python train.py --n_layer=11 --d_mlp=384 --norm_place="pre" --lr_mult_up=1.42 --lr_head=0.0177 --grad_clip=2.0 --decay_fraction=0.821 --final_lr_fraction=0.0 --dataset="wikipedia_en"
Each number is 128 + 32 x the weight over its row's rms, rounded and kept within 0 to 255. Layers, rows and columns count from 0. The size above them is the row's rms in percent of the matrix's.

# layer 7 MLP up, 384x192, rms 0.12, rows 0-104, columns 0-63
size [ 90 101  98 102  89 100 106 101  97  97  99  98  97 101  94  91 101  88 102  97  88 107  96 104  97 103 101 101  99 101  98  89  97  92  97 101 104  99 109  91 109 102 103 100  98 109 102 101  98 102  98 100 109 109  99 101 104 100 102 102  95  92  99 103  99 102 101  96 102  91  89  95 101 102  99 100 109  98 109  99 102  98 100 100  95 105  97  97 104 112 103  94 113  95 103 109 113  89 100  98  98  88 106 106 102]
[[111 128 141 108 141 145 121  90 134 169  72 246 140 117 129 130  72 115 138 156 162 153 145 147 166 148 140  99  87 106 113 109 146 117 101 100  78 126 121 148  97 158  89 149 108  83 169 133 119 163  93 148 204  51  73 108  92 111 118 137 123  63 111  78]
 [ 76 104 115 153 136 113 131 162 141 130 108 139  98  99 127 168 152 112 115 156 107 196 136 107  97 171 163 101 121 148  94 144 102  35 124 172 182  81 182 186  68 118 114 104 100 166 156 174 132 126  94 167  75 145 133 104 129 113 103 206  85 115 144 105]
 [133 115 136 130 101 179 101 153 131 105 152 203  81 146 115 126 117  61 138 169 181 192 164 110 170 138 151  62  83 125 135 174  94 177 141 130 174 133 125 122 126 181 124  84 140  99 151 129 142 139 173 143  99 128 121 120 153 119 120  71  92 183 121 103]
 [175 116 105 160 109 173  99  85 161 164 126 117 124 110 136 217  89 117 145 142 115 155 117 109 135 187 151 148 142 100 138 193  47 155 104 156 104  85 139 164 109 111 132 153 161 116 141 128  73 119 124 131 126 170  76 107 166 143 126 181 178  95 163 110]
 [144  97 122  99 137 142  97 133  95 107  92 137  97 148  83  40  80  77  62 142 108 101 121 189 128 137 182 145 135 130 126 144 118  98 154 115 149  86  79  69 167 121 115  99  84  93 140 148 106 137 121  75 160 181 141 103  39 130 133 109 126 147 127  94]
 [157 133 107 137 109 120  96 159 172 133 122 112 119  70  92 116 130 104 107 155 117 111 167  54 158 129 148  84 122 169  99 163 108 122 196 116 198 158  94  60 128 149 145 117 140 113 142  89  98 166 125 143 103 113 120 108  83 117 125  86 126 176 181 149]
 [121  72 128  59 162 140 163 120 113 101 147 112 151 130 169 182 152 136 183 110 124 124 177 151  89 110 137 165 145 115 176 111  80 100  91 180 133 143 173 105  78 163 124 133 148 106 145 118 115  58  93 141  98 164 147 107 124 167 169 126 102 124  99 151]
 [141 159  88  87  97  99 144 126 137 128 119 137 137 131  91 160  96  93 147  88 156 131 107 153 147 161 153 142 103 169 114  76 147 124 152 105 133 145 176 170 111 187  99 130 133  95 111 120 118 121 118 120 139 119 109 143  70  80  81 134 164 124  87 114]
 [156 173 122 121  64 137  69 126 138  55  27 119 110 149  99 100 131 112 133  75 141  52 109 168 114  99 154 139 157 118 128 112 113 160 188 149 147  65 152 112 138 108  78 105 123 132 159 118  85 154 171  85 115 166 134 115 115 120 151 162 114 144 110 124]
 [115 112 160 134 135 151 147 195 171 144 182 144  82 123  64 138 175 117 145 146 178 141 147 166 128 205 201  74 111 158  70 145  91 119 127  80 147 114 137 138  94 157  52 155 162 116 181 149 112 135 120 101 182 149  87 133 149  95 171  96 161  96 177 108]
 [137 145 103 156 140 109  96 114 114  69 133 121 140 128 105 136 164 141 182  83  81  98 112 126 169 139  87 165 127 127 127 165 157  93  67 117 107 101 192 119 103  77 114 126 124 128 152 112 103 104 113 218 104 114 200 166  84  88 119 100 110 139 188 227]
 [114 142 122 121 117 166 141 116  88 114 109 112 130 116 144 131 109 192 177 103 142 173 107 151 135 112 131 129  68 164 116 127  77 122  73 133 121 177 170  59  95 199 119 116 184 144  94 137 152 110 103 104 160 139  57  79 152 147 154 138 155  82 159 143]
 [147 174 145 188 105 181 161 109 155 114 137  99 120 113 109 112 127 114 176 169 147 130 147  96 178 128 111  84  80 189 181 187  58 125 147  98 104 141 114 146 120 106 103 145 129  90 220 139 163  96 108 123 112 136 126 146  92 106  74 120 138 215 140 153]
 [115 112 137 127 140 101 179 139 166 149 134 181 122 147 147 111 124 130  96 104 131 159 129 128 106 118  94 102 153 104 102 177  99 119 117 149  71 108  79 162 113 176 111  97  93  96 118 149  97 155 136 167 171  80 105 115 157 150 124 169 185 135 146 166]
 [ 84 103 140 129 100 111  82 109 165 149 145 123 121 143 148 162 200 105 119 117  92 148 141 109 117 139 162 134 136 140 101 162 138 111  89 110 155 168  63 138  84 147  90 131  89 144 126 173 102 138 125 182 132 114 204 114 127 110 100  43 113 135 103 146]
 [128 105 117 101 152 147 134 208 128 110 152  42 131 127 124 178 154 102 117 158  86 112  94 111 114 114 107 191 117 205 141 136 114 149  80  86  92 100 121 121 194  91 160  93 119  99 153 158 135 128 144  68 171  90 156 171 139 141 112 133 117  96 119 139]
 [167  52  83 107 199 117 126 160  53 181 129 120 147  46 126 158 159 145 116 148  82 151 160  70 148 141 160  85 104 107 134 110 139 175 124 113 160 171 149 120  86 144  93  88 158 122  62 144 106 149 164 165 151 125 107 149 141 144  81  92 123 127  94 143]
 [132 208 159 145 210 129 135  78 155 141  98 140 115 156  86  94 108 160 118 152  96  55 165 130 153  71 149  88  92 141 156 106 157 111 154 126 187  83 188  90 122  79 129 125  64  94 138 131 128 136 198 114 114 115 151  72  99 139 148 185 150 164 127  81]
 [138 166  94 162 149 117 138 103  84 131 185 149 128  93 134 139  82 145 165  99 135 118 119 124 130 127 137 123 147 164 108 193  97 136 185 185 167 118 104 123 167 121 201 132  74 159  90 159  87 124 160 111  94 177 138 120 178 113 156  82 168  96 140 102]
 [ 91 126 103  96 134 160 162 146 116 146  81 140 132 162 133  73 201 129 107 124 150 192 127 114 168  79 158 117 135 206 107 120 154  53 123  99 153 137  85 133  82 189  84 131 130 131 176 113 155 106 145  73 125 137 154 123 163 132 124 138 129 122 141 124]
 [186 109 141 113 165 125 162 151 108 160  98  76  98 160 125 136 179 161 128 113 120 151 105 108 117 122 149 112 161 203  92 106  71 135 140 156 151 123  92 109 132 125  79 155 126 154  84 100 157 189 114 116 175 139 116 131 166 134 169  83  82 108 106  92]
 [113 126 146  98 142 126  89 121 168 108 144 137 146 142 164 155 100 143 121 118 128 128 109 119 134 117  95 124 148 120 157 108  72 107  80  99 111 107 108 126 135 108 129 124 159 128 169 109 135 152  96  97 108 132 127  70 118  90 169 128 119 169 135  63]
 [172 112 109 149  92 105 147 139 112 117  72 156  96 151 114 114 147 133 163  76 116 144 121 141 105  82 140 133 138 144 126 128 126  75 120 177 177 141  87 134 176 160 101 130 184 149 107 198 113 144 138 199 121 133 149  94 139 139 140 164 105 110  98 137]
 [ 97  71 103 155 104 153 129  87 144  95 119 191 169  99 128 157 103 129  96 133 136 148 117  95 102 196 117 116 198 124 100  70 111 133 112 137 128  97 149 119  96  89 139 153 128 115  93 128  96  76 179 140 132 132 105 153 123 195 168 160 107 115 108  91]
 [ 96 138 127 150 171  72  93 127 146 127 154 150 135  86 123 139 144 159 177 112  73 112 107 110  87  94 133 136 103 151 167 131 183 172 123 177 106 187  81 169 156 122  92  96 117 145 184 117 124  65 122 138 104 103 160  96 127 169  63  97 149 145  94 111]
 [137 131 154 164 139  80  75 110  98  89 119 123 164 116 126 100  73  83 147 152  88  90 119 152 141  99 158 128 153 156 114  60 185  57 150 117 138  74 126  65  51 203 123 151 153 122  54 164 172 157 143 133 168 116 137  85 211 149 111 166  80 135 102 144]
 [122 105  96 129 111  74 117 118 150 177 200 130 108 128 140 122 136 112 140 105  92  97 207 103 111 124 131 205 140 142  33 148 134 109 129 140 156 122 153  93 121 201 104 145 141 165 136  92 113 159 105  87 120  99 113 133 122  67 177  70 149 108 132 151]
 [ 92 135 209  78 124  99  86 114  98  75  97  89 102 170 102 126 117 143 178 109 165 155 128 175 156  56  82 117 125 128 146  97 114 133 103 135 124  70  55 165 160 180 116 116  96 117 133 112 135 163 109 174 155 170  52 162 158 166 127 122 138 110 131  76]
 [144 154 155 106 139 187 119 105 122 132 127 109 165  79 144 150 111  83  78 102  77 135 127 124 118 141  98 154  92  99  71 172 130 167 126  92 155 225 153 159 155  80 111 171 128 130  86 100 137 170  84 158 127 137 125 167 138  85 138  68 144 127 131 126]
 [116 128  80 119 132 109 162 140 136 102 184 117  99  81 120 194 127 153  95 121 109  76 114 151 120 147  63 129 139 179 125 135 159  60 136 160 106  85 118 179 121 179 159  88 124  32 141 100 161 157  81 202 100 110 164 115  67  91 106 134 185  65 147  71]
 [164 125 136 116 124  73 156 151  84 115 157 161 128 152 109 113  96 135 179 140  82 145 146 141 130 128  78 125 100 143 141 184 139 120 145 133 131 106 158  83 118 155 136 108 126 166 122 109 152 107 137 114 109 142 183 228  87 139 156 146 140 148 145 126]
 [167  94 117 106  97  96 165 160 118 143 164 154 209 146 123 158 154 116 145 165 139 137 107 131 108 138 128 136 110 182 182 161  73 130 128 166 154 159  95 165 156 117 110 210 127 110 125 152 154 155 146 100 123 115 100  88 120 119 149 182 134 132 112 142]
 [123 122 165 130 145 120 132 139 168 181 139 101 132 168 137 135 137 178 133  91 176 114 139  96 114 174  90 138  92 128  97 108  89 194 150 173 131 124 139 163 127 114 167 165 103 185 180  98 204 145  80 106 156 121 203 175  96 140 167  76  93 129 121 125]
 [150 185 111 150  85 189 121 134 161  93 149 105 135 119 212 156 116 160 133 116  74 120  90 158 143 121 124  63 110 125 154 150 176  86 137 123 175 159 143 100 115 171 124 100 114 163  79 119 125 121 108 101 119 152 140 170 209 115 177 124 125 147 148  89]
 [147 132 161  86 151 102 117 158 107 169 124 147 114 110 152 158  96 118 115 185 168 179 171 105  32 144 103 195 158 150 137 135 148 147 102 155  90  76 128 144 139 191 145 141  84 147 160 169  95 142 125  96 139 136 178 212 173 109 176 138  88 143 134 159]
 [134  94 153 186 146 114 123 145 130 145 132 134 152 110 104 130 106 129 144 198  72 118 112 156  94 136 119 133 177 145 121  66 113 168 179 196 149 128 168 102 253 101 158 121  70 146 108 116 126  94  94 101 127 170 112 110 122 121 140 188 164  90 127 114]
 [175 152 163 158 131  82  88 136 122 130 145 114  48 144 139 128 159  53  87 167 144 113  82 123 166 133 163 145 162 190 167 133 109 112  85 148 151 110 103 160 155 107 176 159  95 139 122  60  98 152  75 115 142 165 144 116  84 187  52 149 154 121 126 182]
 [128 121  43 179 100 102 144  77 164 103 125 135 119 161 144  95 186 125 140 112 137  88 113 111  97  90 151  50 110 152 157  99  74 124 163 126 197 180 141  75 142 136 130 191 163 151 128 116 108 149 129  82  58 171 135 102 121 169 146 191 133 116 124 127]
 [ 83 126 147 130 125 143 120 132 210  91 157 103 163 119 199 128  87  90 116 102 163 111 131 128 163 162 131 113 119 197 157  89  94 195  78  93 133 122  76 170 197  93  59 149 135 158 167 146 164 134 165  75 129 158 105 110 113 185 130 156 179 162 137 166]
 [144 105 194 118 126 134 129 116 166 101  91 154 143 150 113 101 136 107 108 137 111 124 157  88 205 113  92 163 172  92 199  82 135  82 153 130  53 166 161 152  86 155 130 125  96 158 104 144 141 111 144 112 134  82  74 155 162  96 127 158 142 153 193 170]
 [ 87 180 110 158 176 126 111 177 130 101 137 100 133 170 108 145 112 133 136 101 123 125 159 148 116 134 102 134  98 140  90 121 131 122 157  73  91 112 116 136 120 199 122 167 154 117 141 109 150 124  98 101  97 123  74 169 164  79 202 149 109 225 104 131]
 [108 153 155 150 101 119 148 136 131 128 145 158 129 127  97 108 119 128 153  99 169 114 137 121  32 149 166 143 160 135 156 126 181 133 101 135 118 102 172 148 129  89 133 114 136 143 133 129 107 138 127 220 159  44 132 148 150 140  67 183 150 141 172 194]
 [170 145 125  93 174 148 145 111 192 129 103 164 123  96 148 210 174 159 116 142  82  97 128  99 137 159 201  86 104 127 136 123 115 149 170 114 111 191 120 178 141 134 144 189 148 153 148 105 162 136 142  70  84 109 185  95  83 114 138 118 109  89 144 103]
 [161 105 159 153 125 152 139 109  98 120 116 137 101 127 144  75 146 114 140 154 123 119 179 107 101 144  84 146 178 158 107 160 139 225 143 106 104 137 114 126 103 164 159 188 133  80 167 128 177 112  88  86 146 148 101 141 106 163 143 146 119 170 162  88]
 [119 128 142 132 128  98 123 117 113  67 200 143 156 148 139 110 150 109  97 117 114 141 106 156 115  60 129 232 136 147 127 124 150  62 127 109  75 117 154 128 105 126  95  96  56 126 136 114 168 181 133  84 135 178 155  35 124 122 142 121 143 112 160 158]
 [122 160 149 163 182 168 180 157 140 139 138 137 146 163 124 106  78  99 136 111 159 201 160  76 114 127 134 132 122 124  84 121  94 108 103 100 125 157 133 129  81 152 126 168 138 105  93 115 150 140 146 143  99 129 146 131 185 148 162 139  79  67 142 162]
 [ 80 162 128  97 126 152 121 127 109 204 113 156 135  95  78 129 133 137 123 124 147 127  99  86 140 130 126 123 122 100  94  77 160 167 113 162 160 129  97 138 176 102  99 194 160  38 117 100  83 138  90 132 168 129 146 124 102  80  71 121 103 102  52  98]
 [113 109  62 114 162 118 169 164  98 165 150 101 101 162 115 102 108 151 114 111 132 207 189 142 154 113 188  93  95  91 184 104 120  99 107 167 140 140 100 200 103 153 147  98  85  89 148  93 143 116 160 101 120 114 128 115 141 159 141 114 192 145  95 142]
 [147  97 173 101 165  98 152 135 115 165 113 144 133 118 150 113  91 163 218 143 164 174 131 113 119 173 124 100 112 123 178 152 152 111 133 166 182 184  82 153 137 172 116 134  99 113  92  98  53 208 143 157 134 169 139 135 171 132 118 148 145 109 107 154]
 [129  91 132 119 167 122 136 119  79  76 185 105 122 119 110 101  84  77 126 188 108 120  82 124 176 182  80 114 134 197 100 111 134 147 155 117 148  68 114 123  80 138 148 160  88 189 155  77  86  87 118  86 164  40 129 152  77 170 146 152 146 133 179  51]
 [151 121 158 218 120 171 149  90 107 116 147 136 105 167 141 155 169 106 118 169 134 142 183 142 161 160 145  95 159 121 147 168  84  59 185 122 121 163 150 110  99 118 122 100  79 120 125 100 162 165  94 214  92  67 112  87 126 139  70 106 135  88 131 111]
 [157 126 145 152 129 125 136  71 128 115  82 123 119  48 121 164  72 166  89 140 111 176 163 151 135 119 194 129 170  89  85  78 122 156 140  83 100 109 178   6 106  59 148  70 145 138 125 108 122 104 190 158  50 125 170  96  93  87  73 145 120 134 115 120]
 [ 96 113 105 177  85 166 136 174 108 133 162 143 168 125 104 104 161 157 139 189 153 131  94 127  60 150 145 167 107 142 104 161 117 115  92  87 151  61 100 110 127 126 116  94  86 150 117 127 172 150 172 128  80 151 150 134 169 156 144 116 136  84  89 145]
 [205 125 161 103 148 135 126 121 116 152 164 173 125 128 137 131 141 101 102 152 116 129 146 135 121 164  85 152 145  94 150 143 135  97  91 167 149 125 117 146  85  96  70 215  80 126 135 142 118 188 118 143 141 123  76 100  92 148  90  71 105  92 113 134]
 [105 130 182  83 120 136 154 144 158 129 210 129 109 131 144  73 104 131 102  67 147 159 116 140 202 122 107 122 126 130 164 109 123 110 135 173 169 122 126 130 124 130 116 104 133  99 113  60 134 129 185  85 114 127 151  81 109 124  99 131 129 109  94  97]
 [118 151 141 162 144 140  96 100 203 136 117 147 156 140 122 187 118 118 140 208 121 136 149 125  87 129  96 154 117 152 171 136 178 115 106 134 201 132 100  61 120  99  75 132 120 142 102 135 101  90 110 110 100 115 163 160  92 101 165 153 112  87 127 173]
 [123 145 177 160 189 104 140 158 122 166 101 198 146 130 114 104 143 216 161 194 188 125 144 117 125 151 113 157  97  69 155 125 119 153 146 121 105 124  81  98 138 168 100 116 109  89 142 146 104  85 125  75 121 102 121 128  93  92  99 124 127 131 136 153]
 [ 92 100 138 143 123 103  88 112 175 150 120 133 136 136 146 112 128 136 112  96 173 163  69 162 108 146 133 159  90 115 136 154 142 103 168  88 141  61 113  86 152 111 158 120  85 155  95  73  85 117 105 117 109 130  92 149 172 160 108 102 118 149  99 142]
 [162  89 102 148  54 166  86 132 131 161 122 105  90 120 121  75 102 143 132 127 150 127 141  61  97 130 112 103 129 127 146  92 159 156  86  59 129 149 183 126 165 123 115 123 138 129  84  84 148 103 144 135 107 127 112 153 166   0 135 153  95 122  94 166]
 [ 91  56 141  87 187  90 182 130  72 136 150 176  63 155 122 118 150 100 173  91 107 142 118 152 156 164 131 170 163 126 121 114  75 117  87 106 116  97 153 147  86 107  68 170 137 139 146 127 111 106  96 161 144  80 111 161 173 149 123 107 171 110 132 198]
 [108  75 151 145 103 176 130 102 115 115 158 123  91 121 183 118 136 136  97 154 163 174 133 131 142  89 125 152 134 110 174 106  93 211 144 163 143 114 137 209  97  90 102  98  87  90 131 130 107 192  93  74  95  74 116 203 119 143 159 126 114 133 114 147]
 [158 168  68  67 184 145 128 113 137 129 122  52  91 138  96 117 161 161 145 133  95  99 120 105 145 107 123 119 153 168 147 183  88 111 196 181  96 153 117 145 148 131 101 152 167  94 111  84 133 124  66  65 101 170 133 182 134 126 165 126 116 118 158  92]
 [117  63 170 179 157  98  85 124 168 128 146 129 147 184 142 108 107 110 102 162 162 108 148 131 101 138  90 209 110 120 174 169 129 117 163 136 156  96 112 135 104 144 124 120  95 176 178 174 147 142 114 133  55 191 116 144 159 151 120  63 160 129 186 174]
 [ 57 130 133 106  94 192 149 143 108 122 100 107 137  75 183 141  94  77 135 157 111  72 173 189 134  93 119 150 109 142 144 150 156  94 129 153 169 149 118  94  47 184  53 169 151 169 102 118  99  79 119 104 115 134 153 168 125  93 147 132 142  78 100  95]
 [ 88 144 196 153 135 130 181 119 147 147 140  93 118  89 134 101 147 124 136  95 143  88  58  97 147 111 105  76 118 110 111 121 118  96 178 111 187 164 112 115  69 109 164 137 186 174 137  90 131  91  95  94 180 101 146 103 158 161  99 126  95 108 123 108]
 [174  89 137 149 123 118 131 158 169  60 182  98 179  88 130 125 122 101 130 151 124 133 165 192 144 107 106 175 110 185 109 148 135 121 164 133 180 172 134 113 126 133  69 121  66 151 117 128  94  93 116 133 110 173 159 102 190 114 120 118 133 167 146 149]
 [134 118 136 136  99 147 153 152 146  73 126 170 134 158 122  86  71 169 159  93 106  96 121 120  78  76 186 137 187 148 205 181 101 150 167 145 167  76 103 113 133 123 140 147 161 112  82  73 160 123 170 103  94 125 102  88  63  96  92 152 192 201 149 160]
 [151 146 138 184 154 127 109 142  60 140 126 150 162 141 126 102 159 130  90 118 152  94  95 191 100 173 148 134 149 180 199 107 121 135 134 104 140 122 140 143  97 139 116 148 115 109 136 102 151  58 113 116  95 114 147  58 147 131 161 124  81 180 156 109]
 [103  95 118 154 173  82  95 141 159 136 129 182 106 110  75  86 187  82 146 157 101 130 121 107 129  85 164 127 109  73 108 155 153 153 144 115 169 123 174 173 138 148 148 178  96 110 103 150  96 103  85 111 134  70 102  98 130 151 130 112 110 186 178 130]
 [158 124 174 155 163 165 146 148 100 150  76 136 138 148  90 190 119 147  94 181 164 107 147 117 161 167 129  71 131 176 135 103 157 138 141 151 140 141 180 106 155  81 158 127 116 180 183  66 111 161 168 152 138 134  99 158 110 121 142 126 102 146 176 115]
 [183 140 161  84 132  92 136 105 119 125 131 157 199 153 164 122 119 139 117 139 123 143 157 117 131  85  89 167 166 141 147 126 140 198 133 140 152 133 103 176 179  72 178 111  80 135 140 104 150 119 126 100  78 110 115 158  93 167 130 122 107 121 135 144]
 [172 118 114 150  96  97 152 121 129 160 160 189 113 109 106 189  92 151 157 177 160  87 135 107 118 119 103 104 112 139 163 143  82 127 139  77 142 144 185 128  80 145 147 108 140 106 127 165 128 114 135  97 169 124 106 139 130 173 153 117 143 162 113 151]
 [150 107 110 106 118  74 105 121  81 154 159 129  83 150  91 116  86  80 113  97 119 145 120 183 116 143 176 126 124  98 133 179 128 115 130 149 125 102 194 126  99 145  88  51 143 150 118 140 107  76 166 106 153 170 130 101 157  91 168 136  91 133  96 168]
 [138 124 162 202 148 111 142 179 140 136 169 215 110 103 104 160 106 108 137 188 114 112  86 131 144 115  69 173 109 124 136 106 171  66 132 128 112 104 120 114 110 130 106 164 104 138 120  80 110 169 115 163 119 100 131 125 113 165  91 114 102 102 143 131]
 [147 101 147 120  81 118 138 121 137 181 103 144 132 118 159 184 138 116  34 110  47 110 139 163 113 103 105 137 202 178 135 130 174 119 152 128  88  78 112 180  97 155 182  67 134 129 134 130 141 135 111 142 178 115 123  73 134 163 102 172  86 139 137 137]
 [ 71 144 133 140 146 157  87  54 129 178  95  98 150 132 125 123 144 165  75 136 101 128 136 176 128 154 122 181 155  96 111 114 164 131 123 220  70 124 140 129 125 142 170 113 120 139 124 130 141 101 128 147 142  88 134 146 128 114 101 126 153 190 141 168]
 [168 148 137 155 205 150 130 130 180 138 106  68 127 174 135 128 159 134 186  92 176 156 129 159 191 137  89 116  92 144 107 130 149 144 109 145 119 185 160 173 110  81 121  84 196 181 129 137 140 137 194 168 128 123 156  99 110  95 179 115 122  88  99  95]
 [140 132  85 141 112 115  38 108 192  86 161 124 171 105 101 152  71 134 127  92 125 160  96 152 128 176 153 137 139 122 123 126 125 126  73 175 184 137 147  77 129 198 173 162  84  78 125 169 111  83 141 146 115 129 122 124 148 141 157 151 123 124 114 172]
 [144 166  85 116 169 128 132 176 154 138  81 115 132 150 153  86 177 118 111 128 137 104 122 109 114 107 212 155 138  70 196 123 129 133 206 114  86 144 151  90 107 156 145 169 108 105  91 168 185 133  86 117 118 123 121 157 157 156 158 140 124 154 118 136]
 [143  72 171 103 148 138 121 162 117 164 132 144 166 159 168 146 119 139  92 100 170 111 186 142  81 158 146  97 160  93 117 124  77 171 110 114  91 130 139 206 118 155 129 103 128  78 114 141 145 177  98 105 122  76 139  53 141  37 119  86  88 105 170 148]
 [ 90 152  98 111 100 168  81  96 145 132 110 160 164 155 127  91 118  64  96 125 121 146  87  92 128 132 128 175 153 105  89  89 105 156 143 159 128  72 139  65 135 138  87 175 125 138 185 148 151 113 153 158 143 110 117 127 107 141 100 166 132 185 162 162]
 [108 100 121 107 133 150 199  69 109 146 117  90  80 148 110 172 133 158 146 134 139 129 116 156 152 140 114 152 192 143 119 105 145 109 105  89  59  91 110  99 136  81 206  86 125 158 134 168 124 107 125 109 170 148  57 142 124 124  95 103  83 123  99 106]
 [120  98 139 105 140  72 138 121 143  85  63  84 155 150 112 141 130 121 178  86 159  68 108 111 155 109 106 155 175 126 132 154 156 155 154 146 113 119  94 161 115 145 131 188 122 138 124 105  91  92 100  56 147 153 110 127 141 125 135 108 135 127 123 100]
 [ 93 183 135 135 144 145 147 157 151 197 104 140 150 144 157 120 105 122  78 152 116 140 138 145 139 168 129 115  75 146 178  96 151  86 125 136 147 187 153 137 131 142  90 166 152  73 132 101 134 115 165  82 168 130  69 129 130 122  92 118 176 133  99 139]
 [109 165 152 116 161 112 153  98 103 157 108  90  90 163 120 161  94 171 167 185 133 151 124 161 192 121 111 114 149  82 143 157 146 148 104 153 117 103 143 101  94 128  89 123 117 108 148 133 158 140 146 112 126  91 139 169 140 128 119  65  95 177  92  66]
 [119 139 159 126 125  53  83 142 169 138 126 129  81 124  82 163 114 139 135 126 136 106 197 111 187 111 160  83 129 134 138 112 169  61 145  69 133  83 136  87 115 191 148  72  93 116 115  57 157 121 104 102 199 122 129 132 169 137 106 160 127 176 105  44]
 [163 120 109  88 154 120 141 136 133 164 160 118 148  98  95 140 129 120  96  55 152  91 106 118 122 116 139  92 206 135 120  82  88 133 149 219 127 129 116 115  86 164 124 108 105 130  78 155 141 150  85 136 153  94 108  87  78 134  85  93 104  56 106  83]
 [183 122 169 148 146 121 136 143 178 108 134 122 127 136  42  99  88 152 133 157 151 147 120  84 113 191 128  98 120 145 144 122 130 163 122  61 134  44 101 160 147 141 115 124 115  70 108  80 163 129  96 123 159  86 129  68 156 161 145 122 142 158 159 169]
 [119 181 160  80 137 104 178 126 132 112 143 173 124 133  86 108  60  86 112 165 137 158 115  60 110 214 170 167 141 157 106 176  98 119 114 136 171 124 100 130 150 121 107  78 156 108 120 114 113 170  95 120 203  94  99 158 102 137 167  76 151 137  85 129]
 [144 175 154  69 168  74  81 103 120 151 119 109  63 152 129 102 137 206 139 101 186 114 114 157 117 130 145 162 172 139  97 149  58  95 112 145 112  92 130 105 153 124 138 161 124 153 131 131  96  79 141 134 130 127 128 102  95 133 170 111  99 190 142  94]
 [141 143 122 194  86  70  98 174 117 133 133 178 125 140  59 180  81 108 139 135  57 115 164  99  74 101 154 201  86 160 102 132 131 148 112 127 139 134 243  84 133  98 102 162  76 107 105  75 154 146 178  70 102 119 112 138 138 110  99 138 143  70 131  98]
 [ 91 127 150  90  86 167 151 164 164 152 195  92 166 164 106  42 144 113 104  67 154 137 124 137 101 178 175  89 129 103 118 163  94 137  95 113 133  93 105 115 127 119  36 185 148 142 100 169  69 167 138  61 164  97 149 100 158 108 129 135  97 112 199 179]
 [105  98 138 121 169 113 142 183 155 135 123  94 126 124 163  83 127 105 115 113 142  93  89 101 152  88 124 130 129  98 132 151 114 124 102 175 132 145 124 182 160  90 132 174 190 147 123 120 144 135 129  82 131 160  57 133 133 134 123  71 125  95 131  79]
 [117  86 121  84 149 140  66  96 132 126  84 115 125 175 124 121 117  34 170 131 116 146 124  54 112 123 124 157 116 137  59 192 154 130 120  95 151 113  50 112 134 132 135 120  87 167 139  88 140 161 140 163 117 124 145 148 155 115 128 136  95 168 129 162]
 [128  85  99 101 127  96  78 158 166 128 179 110 137 178 122  98 140 104 127 147 147 153  75 142 119  96 158 107  12 128 101  60 135 114 114 102 101 141  95 116 166 143 111 157 130 195 110 106 113 176 153 136 155 109 159  90 151 113  83 108  80 129 113 126]
 [181 122 124 104  82  93  73  97  95  99  96  92 137 143 141 171 173 113 135 138 150 114 132  72  91  98 157 113 180 177 101 170 112 137 210 130  97 100 123 154 135 129  72  86 159 185 118 139 123 157 146 151 144  90 138 108 173 107 163 120 168 145 119  95]
 [ 72 145 121  90  89  66 146 119 107 127 100 137 141 147 116 141 121 116 155 145  99 208  75 156 149 154 140 102  69 126  43 125 105 110 138 107 131  85 113 113  67  97 137 113 100 110  79 103 126  86 167 144 144  58 145 122 100 166 132  71 109 106 102 120]
 [141  84 173 132 145 145 120 151 123 128  79 166 133 133  85 102 123 131 131 141 188  98 135  96 113 131  79  89 143  98 160 133 133 159 134 124 133 117 182 153 176 112 156 122 132 108  81 111 121 147 139  59  65 122  76 183 134 128  98 179  84  69 125 125]
 [168 157 149 144 164 154  89  92 143  80 119 138 170 119 151 143 153  87  74 126 120 149 143  84 121 115 163 119 151 142 137  73 101 127  94  60 137 118 142  94 149 122 101 120 162 162 138 206 139 134 133 153 135  89  95  86 187 147 108 150 144 117 140 116]
 [136 102 145 114 116 167  86 150 131 122 108 167 169 164  83 127 125 127 136  47 151 109 142 148 117 141 101 165 150  91  82 139  69 165 132 161 131 133 124  80  95 129 160 101 156  89 142 142 174 170 137 144 164 138 133 144 142 100  85 159 136 172 170 204]
 [111 137 174 113 154 121 108 126 115 128 162 199 135 121 127 194 160 143 156 142 136 155 172 127  68 125 106 172 135 109 122 104 139 152 140 125 156 148 141 119  79 194 165 110 114  95  78 118  63 105 194 104 177  78 142 213 133 143 119  92 158 143  97 160]
 [117 102 121  77 135 166 120  82 166 129 174 121 128 125  84 107 134 128 140  57 163 126 129  95 135  99 141 135 179  52  77 126 113 115 139  72 147 122 140  66 130  71  75 156 120 139 107  98 126 182 100 149 121 160 114 138 127 215 150 150 165 156 130  58]
 [ 98 107 192 181  73 128 177 117 168 101 126  82 176  75 111 187 124 137 131 130 116  97 118 112  94 162 171 126 168 163 131 117 131 138 111 181 127 102 114 172 130 106 174 101  59 136 123 212 123 114  74 122 114 149  90 133 107  74  71 152 183 154  56  96]
 [133 116 129 134 130 116 161 138  81 106 122 133 135 114 213 177  74 154  80 110 151 120  67 144 154 128 157 197 136 151  58 122 159 102 105 119 152 119 154  57 105 126  79 152 111 141 151  97  77 128 154 119  82  89 136 148 145 157 122 130 101 107  90  86]
 [170  56 137 134 128 124 103 145 192 123 152 135  76  93 122 113 131 119 114 144 133 110 124 196 142 105 100 123 132 122  83 170 109 111  98 146 134  29 139 178 130 114  73 120 111 132  91 143  94  79 114 114 126 108 137 153 154 105 153 131 147 167 163 140]]